python train.py --num_hidden_layers=16 --hidden_size=96 --num_attention_heads=2 --num_key_value_heads=1 --head_dim=64 --intermediate_size=256 --vocab_size=9709 --hidden_act="swiglu" --norm="layernorm" --norm_place="pre" --norm_eps=1e-05 --positions="rope" --rope_theta=4050.0 --rope_fraction=0.5 --qk_norm=false --attn_scale=0.125 --bias="qkv" --tie_word_embeddings=true --parallel_block=false --init="uniform" --init_std_qkv=0.0416 --init_std_o=0.0 --init_std_up=0.0416 --init_std_down=0.0 --optimizer="soap_variant" --learning_rate=0.00806 --beta1=0.95 --beta2=0.99 --weight_decay=0.21 --lr_head=0.00639 --max_grad_norm=1.0 --warmup_steps=200 --schedule="wsd" --decay_fraction=0.947 --decay_shape="linear" --final_lr_fraction=0.0 --batch_tokens=[16384, 32768, 65536, 131072] --max_seq_len=512 --doc_mask=true --train_tokens=106900000 --max_steps=2002 --dataset="wikipedia_en"
Each number is 50 + 10 x the weight over its row's rms, rounded and kept within 0 to 99. Layers, rows and columns count from 0. The size before them is the row's rms in percent of the matrix's.

# down: layer 2 MLP down (transposed), 256x96, rms 0.112, rows 207-228, columns 48-95
# gate: layer 2 MLP gate, 256x96, rms 0.131, rows 208-228, columns 48-95
# up: layer 2 MLP up, 256x96, rms 0.122, rows 208-228, columns 48-95
down207 114:42 48 55 60 67 51 60 44 49 64 60 57 55 47 37 45 51 57 56 49 51 50 50 55 31 61 33 82 60 61 56 39 56 52 64 52 60 39 53 49 40 51 33 40 54 72 36 53
gate208 097:30 68 54 60 52 48 63 51 46 49 47 40 43 42 41 49 72 53 29 60 41 57 54 49 50 53 55 54 53 39 32 25 43 59 30 52 54 38 45 44 34 41 56 60 67 36 50 47
up208 081:58 45 60 48 50 66 48 38 35 55 56 52 34 67 64 54 55 66 51 54 37 47 55 70 53 51 60 53 42 41 51 64 68 69 50 34 42 53 57 53 36 43 63 56 51 30 47 59
down208 093:61 30 48 44 52 48 45 39 39 50 65 56 36 52 52 42 64 54 49 43 80 65 61 58 51 39 49 50 42 32 37 56 48 51 52 46 55 58 60 56 46 59 43 53 66 40 51 54
gate209 086:44 38 56 48 43 41 35 50 50 40 67 42 35 51 42 52 48 58 53 45 63 38 64 46 44 36 65 35 32 69 45 47 41 59 66 57 50 26 43 38 71 61 28 52 67 39 54 55
up209 093:52 39 58 42 35 54 42 41 53 51 59 51 55 46 63 31 58 54 60 55 73 26 60 32 53 40 49 55 36 27 63 43 46 62 48 50 49 53 50 50 55 48 37 38 46 21 50 58
down209 092:61 53 29 65 43 56 58 27 51 46 55 30 39 72 40 49 43 73 43 31 37 45 50 49 54 43 46 59 54 53 69 53 34 44 41 51 60 31 55 51 40 47 51 64 54 56 53 50
gate210 110:71 44 63 45 40 22 43 43 60 61 56 30 45 61 61 59 51 52 47 50 55 34 38 30 36 34 61 57 48 54 63 51 47 53 60 71 53 51 62 47 68 58 46 47 50 54 63 40
up210 109:36 43 56 48 52 55 30 45 60 45 46 65 55 47 33 55 54 57 41 41 56 57 33 43 60 26 46 57 49 62 53 62 46 45 48 58 54 61 45 34 41 50 42 53 45 32 48 43
down210 124:45 75 54 56 56 39 67 52 45 42 41 48 63 41 60 64 60 43 47 58 55 54 55 44 49 67 45 48 69 59 61 40 51 47 39 40 50 47 51 61 59 53 52 33 57 51 68 51
gate211 093:39 65 59 41 56 60 43 49 62 34 41 59 34 55 56 53 42 39 53 36 27 52 41 36 55 59 42 62 55 37 43 66 55 73 51 44 41 54 54 54 52 42 44 48 34 56 19 53
up211 099:32 58 44 23 52 60 61 42 43 65 35 67 70 48 47 39 57 59 31 47 39 59 52 45 42 39 56 47 52 49 66 28 65 60 44 44 48 63 49 34 44 48 41 64 51 49 49 55
down211 097:47 36 58 59 57 42 66 49 40 50 46 41 43 52 49 43 59 61 37 49 72 55 56 47 41 23 59 60 50 55 25 58 47 46 65 41 61 55 71 41 55 51 54 46 58 39 56 51
gate212 082:57 52 40 49 42 60 70 62 39 42 78 25 60 37 55 41 41 55 46 51 57 31 49 67 61 54 54 71 58 50 65 47 53 58 51 61 55 53 49 55 56 31 57 60 60 51 46 53
up212 086:42 44 60 53 53 37 45 23 64 52 50 64 46 54 41 73 55 46 55 41 46 43 54 52 44 30 43 44 41 40 44 59 35 44 49 50 44 40 51 57 49 59 46 40 29 53 48 56
down212 077:53 69 67 48 31 49 43 70 53 50 59 55 55 73 64 50 50 54 47 47 53 38 49 58 34 62 64 55 63 60 38 54 50 41 63 52 54 53 61 39 41 63 48 48 31 51 39 36
gate213 087:53 52 48 33 46 45 36 34 65 49 44 27 50 43 52 56 42 57 45 47 46 38 56 59 44 49 30 31 47 30 59 43 34 50 53 51 47 55 67 50 31 41 25 67 65 54 37 59
up213 106:42 30 42 40 52 59 36 38 20 51 40 51 48 45 69 44 47 30 48 32 36 68 41 36 41 50 52 54 55 60 50 61 64 49 61 44 48 66 35 33 57 53 55 37 41 40 41 55
down213 072:51 55 42 39 54 57 58 66 50 43 54 64 54 47 41 64 35 58 46 54 49 45 63 61 40 53 67 32 43 54 69 64 58 45 49 52 60 36 45 51 54 64 51 67 47 68 47 38
gate214 102:46 46 81 36 42 48 59 50 52 39 48 49 38 57 59 61 49 66 46 46 42 41 40 71 51 50 45 54 46 41 16 51 48 55 34 41 41 40 37 63 62 58 41 60 35 47 57 30
up214 099:41 56 33 57 36 33 63 58 62 48 50 60 49 49 47 47 46 66 34 38 52 47 45 41 35 57 53 40 52 51 62 62 47 40 60 50 29 53 40 44 44 47 57 48 56 54 59 56
down214 109:54 50 36 60 41 57 68 54 68 49 38 31 55 55 37 50 66 51 67 57 44 38 43 60 53 51 48 54 42 71 74 51 48 61 60 47 40 41 44 51 47 63 39 62 60 52 47 47
gate215 106:53 46 80 53 39 50 47 56 47 67 41 36 45 46 60 60 62 54 53 47 55 52 39 53 56 38 79 36 32 58 49 52 33 57 50 50 41 47 55 59 45 48 44 55 58 40 50 32
up215 102:56 53 54 37 35 33 43 52 41 37 41 47 53 54 50 42 51 48 57 47 54 58 42 52 57 31 69 50 47 46 44 45 51 50 81 49 31 59 44 40 29 58 65 37 70 34 49 45
down215 103:42 47 49 64 66 53 60 46 48 63 58 59 68 37 35 51 36 51 39 45 42 53 41 50 34 64 46 41 59 64 43 70 41 28 52 43 47 50 43 41 66 45 40 48 56 43 47 44
gate216 128:47 48 45 55 65 59 39 51 53 41 41 56 44 60 47 54 29 44 61 44 47 42 31 64 50 41 43 39 62 55 62 51 45 50 42 58 65 42 45 56 48 44 60 53 60 40 73 53
up216 107:45 35 49 41 54 64 47 49 41 50 38 45 64 64 61 64 42 60 44 41 45 47 35 46 33 41 58 43 77 64 49 48 70 42 43 45 34 58 41 54 49 62 40 37 50 52 64 57
down216 106:43 58 51 57 70 56 61 56 49 58 53 55 57 34 57 34 60 61 21 50 41 58 52 65 45 53 45 40 48 56 50 47 50 48 71 53 38 38 33 55 52 58 44 47 60 60 46 48
gate217 091:29 48 57 53 38 17 49 44 48 52 76 38 49 55 55 55 58 51 48 52 40 48 42 44 55 62 55 48 60 69 40 58 64 45 36 46 42 56 32 41 40 59 37 38 41 45 42 57
up217 088:57 40 44 59 39 47 48 61 42 43 52 40 53 53 54 32 52 41 44 25 39 48 54 41 67 37 69 41 52 68 39 74 60 57 34 24 62 50 59 47 49 62 62 47 53 45 50 50
down217 103:52 50 55 51 28 58 26 61 58 52 39 30 47 55 52 42 62 62 67 57 45 55 39 53 57 54 32 57 57 47 56 48 77 63 65 52 41 48 61 61 36 46 50 44 43 59 46 63
gate218 108:36 57 49 39 57 58 53 46 60 56 43 37 50 73 54 53 33 23 66 44 55 52 43 53 37 50 63 42 59 56 51 48 59 47 48 65 46 33 54 50 50 55 56 41 33 31 57 58
up218 097:49 38 59 48 47 44 47 57 24 42 51 51 51 49 46 50 51 40 72 52 56 33 42 56 57 43 66 62 49 47 49 32 46 48 52 56 62 56 56 54 63 55 39 37 63 55 69 35
down218 113:49 51 49 60 39 40 49 49 50 52 50 54 58 46 57 45 54 43 77 20 46 52 42 46 46 57 58 61 49 38 35 41 55 52 36 36 32 42 49 33 42 47 42 50 54 51 60 40
gate219 116:46 54 57 55 34 62 52 49 46 48 59 57 35 46 45 59 68 51 50 52 52 50 34 86 42 53 51 46 48 53 50 43 50 49 54 47 54 53 70 37 43 41 49 36 48 44 36 45
up219 115:54 43 67 49 50 50 53 42 50 74 48 52 47 39 49 51 70 52 41 35 33 63 53 54 54 35 37 39 60 50 55 62 43 50 44 56 52 40 54 45 43 80 48 73 74 55 63 56
down219 104:53 28 49 36 51 47 57 43 34 55 63 54 38 44 49 37 62 62 35 45 53 58 43 41 59 52 47 61 45 43 55 65 32 42 49 40 57 45 42 26 64 55 45 50 59 45 38 45
gate220 108:44 61 56 46 56 51 43 46 54 34 56 37 43 53 51 57 47 47 55 50 53 34 41 50 49 37 52 38 53 48 54 28 55 50 56 44 40 34 49 36 52 46 56 59 49 47 52 54
up220 109:67 51 43 63 51 67 48 60 45 34 43 63 60 76 33 61 41 49 51 44 44 66 51 57 67 51 58 34 53 56 47 63 55 53 71 50 49 42 39 45 48 56 56 37 59 41 57 44
down220 114:40 48 53 46 53 60 39 53 41 59 42 67 56 27 49 37 70 51 65 59 36 81 39 34 42 43 46 44 42 46 61 51 52 48 54 58 41 53 46 45 57 46 42 55 54 61 47 58
gate221 082:46 42 38 60 62 59 61 38 41 47 53 47 38 50 48 39 39 45 33 31 35 42 47 37 18 47 44 48 44 40 40 43 41 67 63 53 40 49 56 47 59 57 44 63 54 59 48 57
up221 096:41 59 78 43 53 60 50 44 57 71 52 57 58 53 43 38 66 44 57 57 47 62 59 61 56 50 52 48 49 45 48 47 64 56 66 53 41 49 51 47 58 62 55 55 28 50 59 50
down221 099:62 53 30 50 51 56 51 46 56 41 45 47 45 59 66 43 57 51 54 63 43 46 56 56 70 71 66 51 41 58 56 35 39 57 35 48 64 64 42 67 53 59 57 39 53 39 51 46
gate222 092:53 58 70 50 45 33 46 48 65 64 60 60 55 57 52 56 65 52 54 34 57 38 66 47 47 52 46 54 52 40 30 54 51 63 48 73 64 29 67 52 54 52 63 54 41 40 57 51
up222 091:63 50 36 60 57 46 62 41 71 57 42 60 54 49 46 57 29 43 40 46 40 46 52 56 60 59 65 48 66 42 43 43 38 63 42 39 54 38 59 47 63 45 49 38 48 48 60 70
down222 102:45 66 51 46 39 54 60 42 66 66 51 53 42 64 55 53 44 54 49 39 49 63 59 53 64 31 33 57 66 53 49 50 77 61 53 53 54 50 48 69 50 50 68 45 59 53 53 39
gate223 104:57 66 60 58 42 52 65 58 46 32 38 38 42 45 53 53 63 60 78 60 50 53 29 59 43 52 51 76 54 50 57 71 55 58 47 54 56 44 56 46 43 72 67 47 58 39 42 37
up223 096:40 65 28 46 45 60 74 49 57 38 39 57 57 47 34 60 36 48 44 58 59 62 49 35 49 60 37 67 40 54 46 55 42 47 42 76 37 44 62 30 44 45 53 52 47 63 50 63
down223 099:54 52 41 45 56 49 53 46 50 53 53 42 67 46 43 46 60 50 68 54 30 37 49 58 55 49 66 46 52 47 58 45 49 59 32 36 45 60 38 32 42 37 65 74 66 66 55 58
gate224 088:61 61 27 66 51 59 54 73 54 27 35 61 45 54 46 67 60 55 49 55 48 66 62 58 64 55 62 63 51 42 39 50 52 50 44 43 36 45 45 64 44 57 42 38 45 37 56 53
up224 093:43 59 53 38 48 51 50 71 56 38 49 40 27 47 52 65 57 53 58 44 53 69 62 66 50 55 72 57 45 48 40 52 48 78 65 44 61 39 47 63 41 53 57 44 44 48 49 63
down224 097:32 43 49 45 66 53 48 38 40 55 53 46 41 65 48 52 52 31 55 41 48 29 52 24 61 43 45 56 58 34 32 53 50 33 52 54 56 53 45 59 54 47 34 60 43 31 29 69
gate225 086:50 58 46 50 50 63 46 69 66 47 46 69 51 58 62 51 60 44 41 56 70 69 57 54 70 54 81 46 28 49 47 45 55 57 43 59 50 60 42 59 47 64 27 68 53 45 42 47
up225 101:50 46 55 68 72 43 56 35 48 61 48 22 38 61 43 54 33 52 79 46 47 55 49 47 45 63 41 54 57 54 47 51 70 42 55 46 63 51 52 47 36 40 54 50 34 32 57 67
down225 077:58 55 65 39 64 70 61 61 47 54 44 59 43 33 49 59 61 51 55 65 41 25 51 60 61 43 60 46 43 48 67 63 56 48 46 65 32 45 44 41 49 63 53 42 52 68 46 51
gate226 101:65 49 48 45 25 53 47 38 60 53 49 42 56 57 36 57 44 68 55 47 60 26 39 48 54 51 48 67 34 48 54 48 59 68 60 59 51 47 33 53 63 59 70 43 57 68 53 55
up226 106:37 68 62 53 53 37 51 63 42 50 36 63 51 54 54 46 37 55 40 52 46 60 36 50 45 49 52 35 63 39 55 47 57 46 32 62 50 36 45 57 60 57 49 49 37 42 50 60
down226 102:40 44 61 59 50 71 50 47 59 58 39 28 56 37 64 62 42 48 44 46 49 63 45 57 47 60 50 51 48 53 54 31 51 41 49 49 51 37 53 49 38 40 44 47 58 52 30 45
gate227 111:29 56 52 41 54 63 64 53 47 26 50 47 55 50 39 52 53 32 39 48 56 52 55 45 46 49 49 60 41 61 41 60 62 50 62 43 39 42 51 54 64 62 47 34 58 58 52 57
up227 100:41 61 32 47 55 46 75 54 48 43 40 35 42 46 54 60 29 60 59 62 39 40 49 23 55 49 32 56 49 51 48 47 47 45 63 50 49 51 73 57 51 66 46 47 72 51 51 69
down227 104:58 52 36 53 51 52 33 52 45 58 45 53 73 45 49 66 40 45 58 45 47 36 36 47 53 42 60 36 41 51 55 56 64 51 35 62 50 59 56 33 53 42 80 45 65 41 44 59
gate228 099:52 49 46 55 48 38 59 56 38 55 63 46 23 48 47 65 35 40 31 56 38 48 49 74 44 56 64 46 64 48 48 48 47 54 52 64 38 58 55 57 34 69 49 54 58 39 50 40
up228 086:46 65 60 27 52 52 55 44 55 29 41 48 82 48 43 56 59 65 47 47 51 66 44 52 47 58 50 41 53 53 45 32 55 47 56 52 41 54 60 49 50 41 52 62 70 52 58 47
down228 103:51 55 44 52 50 54 58 41 52 48 47 48 69 59 65 49 59 73 69 37 53 41 55 57 56 30 50 49 41 28 57 44 42 45 46 57 39 68 30 50 62 30 58 32 44 53 62 58